{
  "num_hidden_layers": 10,
  "hidden_size": 128,
  "num_attention_heads": 6,
  "num_key_value_heads": 3,
  "head_dim": 32,
  "intermediate_size": 320,
  "vocab_size": 1088,
  "hidden_act": "swiglu",
  "norm": "rmsnorm",
  "norm_place": "pre",
  "norm_eps": 1e-05,
  "positions": "rope",
  "rope_theta": 10000.0,
  "rope_fraction": 1.0,
  "qk_norm": true,
  "attn_scale": 0.177,
  "bias": "none",
  "tie_word_embeddings": true,
  "parallel_block": false,
  "init": "uniform",
  "init_std_qkv": 0.047,
  "init_std_o": 0.0,
  "init_std_up": 0.047,
  "init_std_down": 0.0,
  "optimizer": "ademamix",
  "learning_rate": 0.00133,
  "beta1": 0.9,
  "weight_decay": 0.16,
  "lr_head": 0.00551,
  "warmup_steps": 207,
  "schedule": "wsd",
  "decay_fraction": 0.693,
  "decay_shape": "linear",
  "final_lr_fraction": 0.05,
  "batch_tokens": 32768,
  "max_seq_len": 512,
  "doc_mask": true,
  "train_tokens": 131800000,
  "max_steps": 4023,
  "dataset": "wikipedia_en"
}
Each number is 128 + 24 x the weight over its row's rms, rounded and kept within 0 to 255. Layers, rows and columns count from 0. Numbers have three digits each. The size before them is the row's rms in percent of the matrix's.

# layer 3 MLP gate, 320x128, rms 0.115, rows 292-308, columns 0-127
099:105147152117120102114179157110097137165158153139101111112092147117136128103091158128138085161161118120097184137172138133148155136116164142120122128136052116134136121086096105125103123133104145116121148129155138152129123099107137136125123103098108150100122111094105120152137142165110104104155180167103164133108127157102140116141090158111126074137130117106137142125135159139071101122123
095:119125080082149115138185123102101126162151133137135112161119091129112162106169118129149084126153144121112146153125158124166137154150126158134171105134115212176081130122110122118112118108118121059124118122122128164132161130132116133149103104122128142145151108098094142132154160101137095139127131090103134127145096120140130107135129091148133118093145135135163148130163124165118093129096
102:127066164110097148138142126135128078199126113120145143084131149137131107127152081104127176132100197133143099116121103133118117131127151134111165163108093128200115101104100124130122123120104124125131134150128138092135136199107156158121140158085094103127121153122142105084124165124165128150145132128135115145127128149137145152100141142143143119118139132110158110129126131157124128101097
100:073157129141149072126106099076118178119136110140115143122076161178171132093143157116079131122161143122161106162128149074103084118110177135164131115145124113182145109105135121127125125138124112125130159162150130156121111106092154124144114114133101137138123121121128131139103100104129140163152168121108127155139149121137123096147139110118149115143106161087137133110097125093119115153095
100:143125126081157104144132153122109125139120134123156106123121128111110184161109118168138124149113162133159151105141105150158159160171121105128140056123115140164096124097143106088143144156132151098101144141115126192107108136115106134116139092150121088113098097180152168154137110117119139103133123158119151132138146136124154144090145124120142141177090104106132162123155124154145155086103
095:116109132127111108122147133125125103113135130143133110158126117086073158127142150117150115103129151155127138170147106167137129163117057112143080092116132155129124093099103099076110135135065122082109145089119141162120129119146125148146140175101133128089160102151111112141114138115134123144154116139135132128117105132149146110117125069150141085152134168117129117104143199155107152128134
100:120148117103143134111149119100116135143121111145130124097108138138103151125154101137147128145149108074193129141142125179108164120135121125111109168127166184162116141141144149125137143148107116145095172127121126164150132159135145081143146148128140125120086147128178157132190171099150140127134132118115140134147144133159137127110110138151101183138120152148147155190128121097129182090108
109:140144129150113130146131174115142121086085121116136172112131121127092152117153114077129115155135077152134117139129090187111119140149140120127114116114137137129093127117126118129144144095116087123136103118085123202136103102119122132134136166103146164120142134088136115166135169105125117161080136124135098110170123089145120136106095095127143121140161159117168132128157113122127096106057
110:098054144130085142163163129156128087131100117112130144145134118084106136085158130127109123111154119128154177145103121108154117131116107120108116135106148152114080077100105095137077126124139142152141145127114140160127115176109142135135117149118123108130123117135098160132188146077150144135141175129104133136110134148114123134147149153125157122131085145144115132167150088122082097133092
090:105097108106167110148160130136125094108186127082115143132104123145148128088155128084177092107123130161121124102121125155117093149082163142109123159106143114133111110145150113094104085114095133143128122166097097136175114167163108159109166133137153100070151116183142119138123130111121137111116095089094096133114169135148134101111128122137119134127115147116124127130111122104124117150090
096:098083139113098156128117155103155096127099144116125145126180111140103133120111115104118181147117132124138125106101163151160130132115121155092088143103131142099148167139082116150110128128084126162132133104106125086106132130111132112099090133180145110121107128112113131078121135134134113161133151124110100111154139129089160136150140106131064142117084125076092152181111173121121140146122
103:146151090115112135102125158108098064150101093148150165113100180157137126099139129077106117126088086154093110173142128126118108137097121084142107156152134141137119115162116135123144113114146161129103135141133159127096144164136120111142182074142134103140122117104146146122133132104139133086136140090137127117108063135138150120148150120145093119112109071121151121141146137093102101121119
104:165084145123146109116115171105154059126170105124139099175142151116106148177143153124175120101149172145125128140153109140125098099145110114091126113115139151109106132108118097119116142138165123110124115103155191162126117180105118145141153144153102145089159141110128162106077140112108116153134116177096142114136126103121112154111122136106129112152139129114130134120160166141104146094133
099:128117133145152135124184143099147113137120114115147124145119121093151134107185143143171110108143092130121161104140090143109098136154140117147114095115144149172096148137098107142116131129123149139131134119135113157136111091145102087091085150106107124114120125149163182094175150154090090103103101149127129130133170150138167132088093153125066108085150107106103122133153158146137135130112
106:163079116141110115135110118152113140125111148119158117082163093127118149103103150131091146128112157127169092190088127143128140151131115157095098142139130124127127105114125122115098147150124185147134136151134154167100115137079121099118111081108115053116115158142134150159140103129142150111139078096105149106127168136143133121097156104113119147152145101138171136129096134148152122119099
100:099140111138143138165133126114135147138172145133164123138099118136108100173163142108131106139133112120145158110134117146140119113146117101110078145109125192105107051117099078143116110096100099096120140084103125118136103127117103078150150133139171136136111154148142125133106122107166147126178150167136131101117120153086123115113126127096114117166097137067091133109156129114138120108119
096:108102127106120147166149154161124135122144154137083128146102144149103134113144149119102127168175096107117157151136098130109155075125100133151113168127132123123147142138145068148107108158106155101169113154160149129185122146107141140089135158096134096162105109158145113085079100125116144119157134141103110110155114127088129138121118169147113122149173133127132152119155129111113114078096
# layer 3 MLP up, 320x128, rms 0.111, rows 292-308, columns 0-127
098:072117134128108107147166168129108124149157098160129092151124153115166150106117125081090122193142107115141147106144121137116124114136109161121143166107103122115160173141100163105123096126136144174106113125103089167183104126111146146079154111153103119152114117096124149109147156143096083094131158156134110155103113151113118129119147153134138086123111116134126112144114166145124143147137
100:126119143139076109141130125155164152163085122126057108119157161164102145154089124149125111094133152126159125122148115131119107119124083095106108121163079115118157137155127122139110132132167124130104115108131125123141184167084140166143125151155112140158118175113143119128117139154133149084119137173116134175117105159098127134093134175125118149133156142100122135177116160145128138123101
105:117114136133143152128130163130130112114110115127130137105184100142165132152146097097106101139139138125119130125114162126112128129107090154142171134120162143153104146140155129175135158134130128150101127080127137162129124136123130149107157126176166097141083151149099124123154099122135113123130170136163150065141144113106165077128111106140151109117149114083166127120096107129067076157171
097:141153129093151094088132135125117134145122092148113152089143127139137114082141121120104131151144135141133109139143124120105117132132170159155139115136164103135131130130120123089129162145121117109097175137118101129085170111091106108135132117121148076144155155124146090120115142135136230125167145122142140147122149134163132116160165144117148076138161132101184139100137159105097165137129
097:155092113135137128135137136150124087136117172098123174126141122076152111153090139114156136173145084123137131081111137129131113153131137130141153093099105110117106150093128098079153141155135112140167139133116164072111118139139097173116132120128140036102113123161132126153114121133141143174113159121144128116120150119113140137127114129119144089175114121145143171138090120096101131110119
092:076160149107080125162139120140101071123133132146071142117140143093131131160145114122104123147107177151141140145144145124133130147157116119081126091156139142137108119132158131126117108128160088137102095123176138161102141152151133127117160144153137125115143117131130114136135103085102107146085130159133147139129085157112157084162136113123158141160195099095176149145133121129092112124142
097:136132158128141148108122116133130079154104127081178134133147145130180129092155136097158113082143120125101060128098138073209095099118122128131139121109079124125108137130135141127113106125121126149128096183128168118107146190130152136095146150120104126151125130112122094108098149147147145119097137128152119159124123171125125115100148142114147149147097115134119108107090132129136117114105
107:138089121134057086075097126108162106098094095168133151087141143146159162129131183139117098136121118122142139122162122123096141118150101146104094144138148170129057111106106144148122097112148122094137105140123120171116145113145114119142153147098158146164139133127078125121145159114094119128094152161123106112128125119122132163097154114113108125124098143155122157118101118156148136111134
100:108109084114131137156111130140146119129121118137143129148138180128190158094165155130131095119164146146153179091116139101137096132104145151151108135159093139131115136051146102150146152102118162156151160154083133122159142181143109151135125144198128122108139139156147127141123145143150140082154101105106135144118141109118120115142129119148131127133121128103147155146158108164102099114157
097:116094077142107143127100182106128103101153138118085107142144103121135125126091116130177147121153141121144142150160135152121138097091104134122140139105166128066088133149143073109130085102146063123149149142133130126122128158153115115155116132147168130120132128124143121123133156137105123131105146087112101100076144111147103122158122094157132119155101145160129093147136086101153111101088
098:118124116135100119100128109121158144134122145133124115163135114132102133157147117128121105130131107122152106183138148121142102162126182122118159105148112106100125160098103131109129111073131106135129110119166118137137100107103125122097127159174127163152161160146171145115090135097089155152083162110106106117108102152137096160080154127121148106170103114150113136168098202129161108116125
109:139176113164118163120167093091091061134100119149111145129148108120090141126149105131096077121131103166122111181106127133164112178100118118132152106124139139098143126133110122102132090166139137099130124099125177137138124161090122135142141121116095141122141098135131105084129154136092147147183107107132135070127107110129171103150141078149143126101120125143132130108123139145142112115116
102:112137138078111126157132148167130108103108156117164114124133157145109149146154105088106130108138129127152094152116151147167115154114140139131138076090175087125117103166153125134142147167108131160142100106112137094118132104107117135103135170125134124169139180116134138128105146079167138123119162151135085099128100144130104149134129070136155107134135108140171169156155117154110088126157
106:130102152201125155131115124106149133148112166124122145095157155094143090146146181140121132152103131126124067137114140086104101152110142102190121083165120124143117114093155143119191098148129120135102113170117159116124140143088152108135130135138145113136152137176136089118117099080122110141148094097135129100119120097127146119085113132123115118133141122154135135111145110129171159120126
102:126140164076155141152135131128122121117113118153118112119140109148145122131117155126146178075129157181115169128141096115138126100142138135130157172119110154144140158138120147141158164121124128140105092160106093125102115135114145083131174088129089126143158095086138114163103118103135079113115107081125161106101174130121146136119130160108178153090136151116142147139157106141138103136175
098:128158151151163098117155097137117086117091090126112134126148072142109107130123138125130134135093127079127117142122159147151115134123127127161144160157146089102132119115147120145095096106144128163106114161102177114104137187118109125099120133169133154123136127165088140147131094110121084156127131133172126179103089134144111122163158145158153148164122104151165093144110133148117176137117
098:110130132150141154123159147112140123098115141097133168130128166130124152135150145144170132110129165104156138112114110182119154132155137103142094159111141129142128173132110143095149130086100126130135126110097081145172108098154149090151151102085170182113142140169093136134126124125093084103117159123117140172154096113131132102168129145118108191137095144110148121156131100124142099142132
# layer 3 MLP down (transposed), 320x128, rms 0.102, rows 292-308, columns 0-127
095:136140129134155177127110077134118113098131167104133096137146142142150092127181156141091103106135093107166122097101156114113138151143121115165100144146131087085122174131094130109138051116159140119158144108117114123131108129201123132117109146148135140120147132144123147115118126121142137133104112148152103149124130121099149142115068118105108165118139138109148190119145093117128146166118
101:122106144103110096133158142156073044111129101151130112121100166137098153130097114141138130101102134126159170106127120135110121149100151116107145104107088182125093121120114134123130111145147125146131162146113109196145159145130156176111116143122137130094105158126111104119158157107098141127103116101140140109161123150115144141140176126154134123131155187069120138113113122125127108141109
102:118175097138120105094139114152139134097125142106088131152067097134107103123130122117114079117149110103175113151108139123188160116142101139120100138121140152133108119153107114149164148118122158117154173132107117117115116129164135133163142091143102134127139119125125161123156079106138161165126103128114119077180101145169174110111124114167135133131160115141120136090117119131131103126191
093:136136146116167097118139025113138156125147059138099162096120116144168107107092110123135137126138121121127090156075163106116125146154144100119154126160107135149157099089122124136135140076136096142103111134096127114138128132106130144102127128081113138123154110112132096144125139121131148121129124150131102100116161136122114124093151124094141136115167094166124120112161119099175114146156
098:098125153144135127105102117124096120098123111188158105111121132158108109123098136119105141149117166100123140127147140120119150112134164149134143144168107099108108110101117113140147127133130095193144126114074114161092112096103150152121110138117112096113112158154111123140134121123113134108138146136121051137137161121146115174177154122116143149135111079158109163194103115123141151179128
093:150158117156120151134128111086160135120157133177165123151094142117131160146152105160160139148168100125100124144145133099150133107138135168146115133122139164119095148133150086147123112077134117108138127088118144148113157111128134144114137133130135149140145119126137104114183140130084127155072101149066132131092167121129099179143117138162134152112153149121115170109112134160108131133199
099:144148114134145134103140161205130133126112138127113140113145164189120149098088165179125168105156129107127150191123108127174112119153143117117083092115117143113114108134103138105113080113129148129133113163127130107113107097111154142115120133135117157118108147096134141134141153088110119137160157098166135108137119150125177119136128195108177155151135136125138101122105134131158117111116
108:183141133129147127090100183126143149122168101111128145109140080132115142119112128118127150114130181115142140113142142141142141123155140147148149135124104086088115156122124115143162127112102107157123120117135157140140152120109118147110116098112153087123138088135111112127133157173080106143171093157172135144184163150093128158131078167100117122120118147139156125081124112156141166173127
101:138124095159129174126085163140149088163139119128118097134146142139128146106079130155116138133127138131149138101146139123169102149114133100114078108119131140125103165088116135070126106114113174149091128157105087135118104125121095127139115094114149146171123117118130156122176121162139118082135114131110143121153156116146130175161101093148142114128123131181129103107178087136149092108097
099:157120123154109131118109156099138135170117112125087144112150167137107145095122170149115097109143147118142118139156128090134105130139152106110119124075148137128131177160104135167059105112148180131149153129174126130174120157159104146127124117155126124139115115138165128154129115081129159147115123141069091116122087144152095121149143129148139153126149124126118067114086117113154119115156
100:121138104124128152167181061159172107152089130130093133141140111127121106109103139081132163147129143083087124139137162140122157133135162121179173111086126129137152117096113109131100117167131128104176125183170144118133134136138139130172112165123175132117129130124131134155108142150152102110128137129077118130121127113124114152109154135145097142130103148151130118136187151098113136134103
102:160082164132129132108158093105131117157154149116165124130116125131106178119122134124167094122138149088099132167138101084154123146117138142127130142131105127110144191109124137146160115162102153142133083191116135115139107139126064150075130104115120098135119144164125131135126127135119123145134123142116125105126153147071178081137114123129103112141133125076125147141125138148131165074135
106:142122085110174130137100145119140159125089129118178107137125095124141182111157121147140097149116131136137140123118116116163112096163111159109129123113148153108119135116169155119203158131147101134121088088140144149135166145102121105118106135104135152119186143110111089118129144107135162140116118174119146170131128093121093176078114127174173133101139145112147131125125159117131144107122
100:140108120148102094145078110131113140138121099116112131148108111093119133149140160106108114125100135141096124098132155092107114161113086166150107123143139126106114093109196143089147173133066142102098093193112133141124129129076172124126146135169112105130131119137146105110107083079160135163144130130135132139092074100135151123124118112130138124150117166130140137109128124106137143105110
102:139165115138125093123118134141123134136099119136113097103140109111114119161124137123126086101145139136129156140100156094155132107080099146161186117101162172126105149129154139089070153104155127137092117135120127105148144107111129142127122144126121129152163125128115163107157135155166136162062140130191081158140108117143150156151133148120133117087139158099122161099083106149133146105154
099:154124143144128122112093116135124125136085192112128112157130172142116109126172113168119109100140110131120114111086137131149116132148154096142158122129130153171149115101106106110133129121113159088102142097132141135140136116113134128077124099119125136122126131113125168184097175141161141136070131063160116141142126137131183093127148166130140106134134142109162134093159124125122126196153
102:137119146119122126150123099100116131140185168113120119113126146150080131145116094117104159142120122122107105134129145109099154127141089125109113167133137117149156129097123131101117144127106118146116175135100084161112101137104146148136062134076122082149100095117130142167141123121115117104123142128065178082142124138135142128140125116128073182174128126147111164169129106101116114097131